From a checkpoint of a small transformer trained on Wikipedia: 15 layers, a variant of Adam for these matrices.
Each number is 50 + 10 x the weight over its row's rms, rounded and kept within 0 to 99. Layers, rows and columns count from 0. The size before them is the row's rms in percent of the matrix's.

# layer 8 attention query, 64x96, rms 0.159, rows 0-16, columns 0-95
087:58 40 56 57 54 53 48 56 50 37 43 53 35 40 63 52 68 41 54 45 43 40 57 68 51 47 63 54 52 56 47 47 43 35 41 48 55 44 46 42 44 24 53 60 29 51 43 21 65 46 76 64 52 44 53 65 59 50 41 65 55 56 53 55 43 46 57 51 49 47 61 66 33 45 68 54 54 43 43 63 57 47 46 38 60 43 37 49 46 37 46 31 41 55 55 62
111:58 45 66 51 49 71 47 40 51 55 50 48 47 67 54 58 56 43 52 20 34 56 51 58 49 47 48 73 34 38 43 35 63 63 41 56 41 52 51 39 59 44 52 41 33 48 47 62 44 31 36 66 69 52 46 56 49 30 49 50 48 62 53 49 52 38 68 46 60 54 53 29 63 60 40 42 59 46 47 59 51 53 49 41 41 58 34 48 46 54 53 66 54 43 57 41
110:61 53 50 64 45 34 59 46 57 54 58 46 61 38 37 50 41 55 45 61 49 55 55 44 51 45 39 58 58 42 37 46 37 60 43 38 51 45 51 73 47 51 44 54 59 58 53 55 49 54 32 51 57 41 72 58 45 55 56 31 37 41 56 59 34 47 38 61 49 41 45 81 62 46 66 53 37 58 47 58 55 58 45 71 57 37 47 71 54 34 46 48 51 61 67 59
084:47 48 39 53 43 68 42 33 48 59 27 46 39 65 49 44 50 63 58 37 53 53 36 47 62 48 57 49 44 50 43 64 69 49 32 60 54 49 49 55 58 42 50 35 55 47 43 52 51 47 23 57 47 41 30 49 38 45 55 50 57 59 41 57 63 61 44 46 55 49 23 47 64 65 57 42 69 46 53 49 60 41 41 44 58 74 43 56 45 51 37 40 45 47 65 57
090:46 45 76 67 43 50 65 58 54 41 57 46 29 52 53 64 47 50 44 41 28 43 45 55 49 39 60 46 67 49 44 46 52 59 52 43 64 46 54 39 71 50 56 51 32 67 67 49 48 52 43 58 50 59 51 47 52 47 44 76 47 44 41 49 42 35 67 39 62 46 54 56 52 47 53 49 65 51 29 37 46 45 67 52 65 46 52 61 52 43 48 28 47 44 66 46
081:72 54 54 42 39 71 53 48 64 42 41 37 41 61 43 44 48 37 63 45 49 53 49 61 47 58 57 49 50 43 40 51 68 50 42 55 53 35 48 42 67 43 37 39 33 46 49 31 37 41 39 61 53 44 32 49 51 36 56 41 50 68 55 39 48 50 57 44 45 53 62 37 44 49 46 39 65 52 47 43 54 57 69 38 32 47 51 71 39 61 58 49 70 56 52 36
076:29 35 48 50 37 57 53 48 51 58 34 49 37 56 31 60 25 56 53 50 38 65 52 69 64 48 47 39 41 44 59 41 55 57 50 55 46 68 40 51 56 52 63 37 74 35 54 47 42 53 42 40 38 47 40 48 45 52 52 33 42 53 55 59 44 44 40 49 71 60 48 38 69 55 45 58 60 60 46 47 48 42 61 46 30 57 62 40 38 40 46 62 55 55 50 57
091:33 74 43 54 55 36 44 29 44 57 48 52 45 40 75 50 49 47 25 55 55 44 59 33 54 44 45 56 49 43 51 51 41 54 48 65 54 51 58 45 56 71 48 61 48 51 61 58 55 46 49 65 69 37 55 48 57 46 26 45 38 36 41 39 59 57 45 39 58 30 52 72 46 38 51 53 59 60 53 64 44 47 58 54 56 51 55 70 41 38 48 48 52 50 55 53
081:51 44 38 47 49 48 48 58 52 36 39 50 60 54 69 47 59 35 49 50 71 44 42 40 49 54 60 30 49 56 54 51 51 26 54 50 59 46 44 53 57 47 52 40 41 44 63 48 50 50 64 50 47 54 46 45 81 68 53 59 51 44 67 60 34 52 60 51 39 41 69 44 41 28 40 70 55 52 49 48 41 55 51 57 37 29 52 45 37 49 58 45 42 59 57 28
096:40 43 60 49 50 50 45 38 46 58 62 37 48 58 19 48 48 58 53 41 40 58 53 59 45 49 47 49 54 38 65 56 64 59 44 61 50 51 59 42 60 46 58 62 42 51 33 45 50 44 45 53 61 53 42 56 58 54 59 55 72 53 42 37 67 63 61 39 60 52 40 50 50 50 51 35 42 47 34 42 47 31 49 41 59 72 57 44 57 60 51 71 71 29 35 42
090:63 51 48 51 43 66 48 56 66 50 39 64 37 66 45 42 50 56 60 33 31 54 52 51 53 43 47 74 50 45 53 46 51 46 57 49 52 51 50 52 41 38 49 39 38 45 63 56 53 43 44 50 41 47 44 39 35 35 50 50 35 70 48 56 37 50 44 37 66 60 58 17 49 72 53 41 53 40 52 49 38 62 66 27 61 44 42 52 49 50 55 43 49 63 49 65
077:23 41 30 42 39 37 52 67 37 64 47 55 29 47 46 61 41 65 49 45 49 50 45 47 61 55 45 51 60 60 54 49 39 49 48 41 59 65 54 48 52 55 67 62 78 47 50 54 57 70 57 18 48 59 40 44 64 65 46 59 55 55 42 51 50 56 47 41 58 56 43 47 63 53 40 49 55 54 42 49 49 30 55 46 52 61 59 31 49 47 49 44 54 47 50 60
091:27 47 55 52 58 50 46 41 62 56 50 46 49 54 40 41 44 45 52 68 44 39 56 50 66 42 49 34 61 40 54 61 56 70 70 41 46 56 59 45 59 52 46 44 68 52 38 46 60 50 53 52 63 44 64 48 22 47 38 54 57 32 46 37 59 49 48 41 50 52 55 77 59 57 50 38 46 43 57 61 56 25 56 51 64 49 58 34 49 50 38 39 46 49 54 67
094:35 45 49 56 46 63 42 36 42 52 47 47 67 62 63 47 41 54 51 51 64 60 34 43 67 62 67 58 47 42 38 47 72 58 55 66 46 39 35 48 67 63 60 31 60 46 44 60 52 36 45 72 44 36 40 51 53 41 45 70 40 44 52 42 52 47 31 44 68 44 50 51 55 35 58 48 55 50 59 46 49 36 51 51 56 63 44 44 47 56 32 59 41 52 54 58
071:42 57 45 58 38 28 45 45 44 47 58 40 71 41 60 52 63 38 43 45 53 47 58 30 53 48 42 48 55 36 53 53 48 42 39 41 51 36 54 62 61 54 44 55 55 52 68 56 48 53 41 46 71 47 65 60 67 46 37 31 34 45 66 43 29 43 50 46 54 40 62 74 49 31 50 41 39 60 54 45 53 64 54 43 57 41 50 68 48 39 45 59 45 61 56 48
108:41 51 46 56 49 31 48 50 52 53 32 41 51 35 50 58 48 52 47 56 58 39 50 47 54 37 43 55 56 34 58 54 39 65 56 46 61 59 54 51 45 52 46 59 45 50 54 45 54 68 44 47 61 50 67 50 51 45 39 47 29 43 54 66 46 51 34 45 56 35 31 71 60 53 67 49 65 51 55 64 59 34 54 53 71 42 51 64 52 29 30 32 36 54 59 63
083:27 42 54 48 45 49 63 61 47 52 54 53 68 62 43 40 40 58 47 48 63 52 57 46 53 68 35 42 48 32 81 48 42 66 52 66 51 45 46 45 58 74 51 40 54 36 47 61 48 47 49 39 58 36 47 45 47 52 45 36 40 44 58 44 56 45 27 43 68 47 59 68 60 53 45 39 43 52 48 55 60 48 45 53 60 64 55 49 56 51 51 61 38 58 33 65
# layer 8 attention key, 64x96, rms 0.159, rows 0-16, columns 0-95
094:57 58 61 54 62 38 51 55 44 51 41 27 37 59 41 56 53 50 46 37 36 47 31 56 61 56 52 51 50 44 48 62 44 58 41 42 75 47 40 50 39 43 42 40 51 65 59 44 58 47 54 56 48 39 44 52 58 47 48 58 47 52 48 48 50 55 60 53 55 56 42 53 59 53 63 80 60 37 50 54 51 67 46 49 69 40 15 39 73 56 48 43 38 49 58 39
109:54 59 58 45 52 53 51 44 34 54 39 18 51 63 50 46 46 51 43 32 48 54 55 48 56 51 35 44 52 60 54 58 53 43 42 53 55 45 51 49 48 41 51 52 45 41 48 39 59 43 42 46 53 50 41 85 46 54 56 37 60 63 46 57 50 44 54 63 79 64 42 49 48 44 71 58 52 34 49 48 61 48 39 48 53 53 14 39 65 50 39 57 47 55 55 52
109:37 56 45 53 54 55 55 55 58 46 48 98 60 45 54 54 39 49 50 66 55 40 52 44 48 40 50 60 49 42 46 41 57 37 58 57 37 54 47 45 54 50 55 50 62 56 56 55 40 46 51 48 50 46 54 15 42 43 38 52 37 47 43 44 51 51 44 42 38 44 56 55 55 58 50 42 47 71 49 61 53 35 51 53 53 50 72 58 22 45 52 49 52 51 43 67
093:58 63 49 51 52 45 49 48 42 49 45 21 31 59 52 47 52 52 46 47 38 54 56 44 50 46 29 57 49 52 55 54 57 47 57 42 64 67 48 56 37 39 48 38 52 51 52 39 41 52 43 45 42 51 55 75 38 58 50 52 57 58 62 56 53 42 53 63 72 58 53 54 49 43 70 48 58 31 50 61 53 53 51 51 49 56 22 32 76 58 25 45 44 52 58 50
090:47 45 56 58 38 44 44 35 34 66 47 23 52 56 54 77 56 47 55 50 47 53 53 71 52 37 51 64 47 42 53 65 49 74 49 51 71 54 38 46 43 44 56 47 62 56 46 38 56 45 62 51 51 41 52 53 59 47 44 59 29 44 45 58 47 47 57 49 68 40 28 55 47 44 71 59 71 56 46 43 51 38 57 49 55 49 35 46 48 43 54 52 35 51 60 51
095:51 49 55 47 58 51 41 39 43 57 38 20 41 54 55 58 54 52 48 37 42 47 50 42 51 34 48 46 51 65 60 53 50 58 53 33 56 56 57 59 39 53 48 45 39 39 54 51 56 48 41 41 46 50 41 91 51 73 52 51 58 70 52 52 48 52 61 61 65 62 41 51 45 39 57 54 51 47 39 54 50 47 42 59 45 47 23 43 64 43 30 52 49 58 67 41
089:55 46 39 44 45 59 54 35 48 68 55 12 49 52 47 42 35 50 50 44 51 53 49 38 52 50 37 46 62 45 54 61 48 50 51 42 57 52 66 48 50 48 47 53 43 58 47 48 58 60 60 53 42 49 52 78 49 47 44 48 63 51 53 43 44 48 54 55 89 52 51 48 46 44 72 42 46 26 52 49 57 56 53 52 56 52 26 34 65 49 41 48 46 58 56 34
103:43 45 51 55 50 47 45 56 50 46 60 89 52 48 52 54 55 60 42 48 49 50 50 52 47 51 62 56 45 45 39 30 47 47 63 52 50 52 47 41 51 49 68 56 57 52 50 52 47 43 49 51 63 51 53 20 51 46 41 59 28 49 44 45 42 48 47 52 27 38 55 55 59 54 36 47 54 69 54 57 42 37 51 43 54 55 79 66 33 52 57 58 58 37 35 68
081:48 41 55 42 55 53 51 42 53 40 60 46 43 45 51 47 77 45 58 33 44 40 47 60 48 54 62 52 53 43 48 58 46 73 40 49 58 46 51 40 39 58 43 55 28 51 53 50 57 58 66 69 34 50 44 59 63 63 47 50 48 42 50 45 41 56 57 47 41 48 57 52 27 38 31 75 51 53 51 36 53 65 43 45 48 50 26 36 64 63 59 61 35 56 55 39
103:48 60 47 49 52 42 47 36 42 72 37 08 50 58 43 46 36 54 45 51 49 58 49 53 52 59 44 41 46 49 56 51 57 52 43 39 46 48 53 42 56 44 53 54 58 43 41 40 46 52 53 40 47 59 46 79 48 50 67 38 55 54 51 60 58 39 56 59 65 53 45 50 58 33 69 33 42 44 51 54 44 44 43 51 49 61 32 55 81 47 51 50 48 53 61 33
098:60 41 61 53 45 50 49 52 35 43 45 15 40 61 45 58 47 42 55 38 46 52 50 54 58 47 39 45 55 61 52 58 40 48 42 45 65 55 55 48 49 49 43 42 47 50 45 40 64 41 51 45 55 45 46 92 38 54 44 56 52 59 50 50 53 45 55 58 76 58 47 57 60 52 63 61 55 29 50 54 64 51 54 50 61 44 30 32 57 41 35 43 45 43 63 54
084:65 43 42 56 48 45 53 41 52 55 63 11 51 55 46 41 44 52 58 62 49 58 47 49 51 55 51 40 60 48 51 61 48 64 52 47 56 55 56 38 56 42 49 38 41 60 53 55 51 61 61 54 38 47 57 67 58 39 52 52 46 30 52 51 49 43 50 56 82 35 48 50 44 45 52 37 61 27 60 41 49 57 58 54 51 58 38 35 62 42 63 48 43 48 49 19
090:62 49 57 41 52 43 48 38 52 70 40 47 49 46 36 50 44 66 52 65 50 64 44 57 58 54 51 60 50 44 48 62 46 55 59 31 59 53 54 65 51 38 48 53 70 43 33 41 41 52 48 64 41 36 66 31 47 35 52 55 25 21 42 49 50 50 51 39 54 56 51 59 62 52 57 38 63 34 70 51 61 45 47 55 56 47 72 49 55 37 51 55 59 47 45 47
096:62 58 52 45 41 57 53 38 38 54 61 29 37 62 42 49 37 63 47 41 45 51 47 63 40 54 48 45 44 40 54 60 51 45 47 50 56 62 58 48 31 36 54 42 45 52 43 38 49 59 49 69 47 49 52 57 29 52 49 40 54 44 67 52 51 59 53 49 68 59 44 47 46 52 69 59 47 36 53 55 53 55 40 45 41 59 15 31 82 57 51 60 61 49 50 44
090:36 54 52 54 51 50 52 53 57 57 52 95 56 48 57 56 46 60 46 61 49 42 51 45 44 47 64 60 50 51 45 40 51 38 63 66 41 45 47 40 50 52 51 49 54 45 50 57 45 50 53 51 53 52 42 17 44 50 43 52 32 50 41 48 51 53 45 47 27 43 54 56 49 53 35 49 47 70 46 61 47 41 51 49 39 51 81 62 28 46 63 56 59 45 41 59
109:40 55 61 56 45 41 54 60 60 47 53 86 46 51 60 51 55 56 54 57 43 48 53 42 48 38 50 64 48 41 37 39 51 41 59 52 55 45 48 47 56 41 52 53 62 59 51 54 42 52 48 53 50 43 64 14 45 32 36 61 22 46 48 47 45 62 36 52 45 39 63 65 59 55 52 42 54 51 52 56 48 41 54 47 55 54 77 58 39 44 66 45 47 47 41 68
082:42 44 62 41 29 54 54 40 38 58 57 62 65 47 53 40 17 68 54 59 51 52 42 44 37 53 49 59 50 44 56 29 56 56 68 49 28 45 59 35 57 49 52 48 55 48 38 48 43 64 63 60 61 57 64 59 50 43 47 38 33 43 52 54 47 41 35 44 64 56 53 54 62 57 50 45 41 42 46 63 53 54 50 52 57 44 49 61 57 54 58 72 63 35 59 47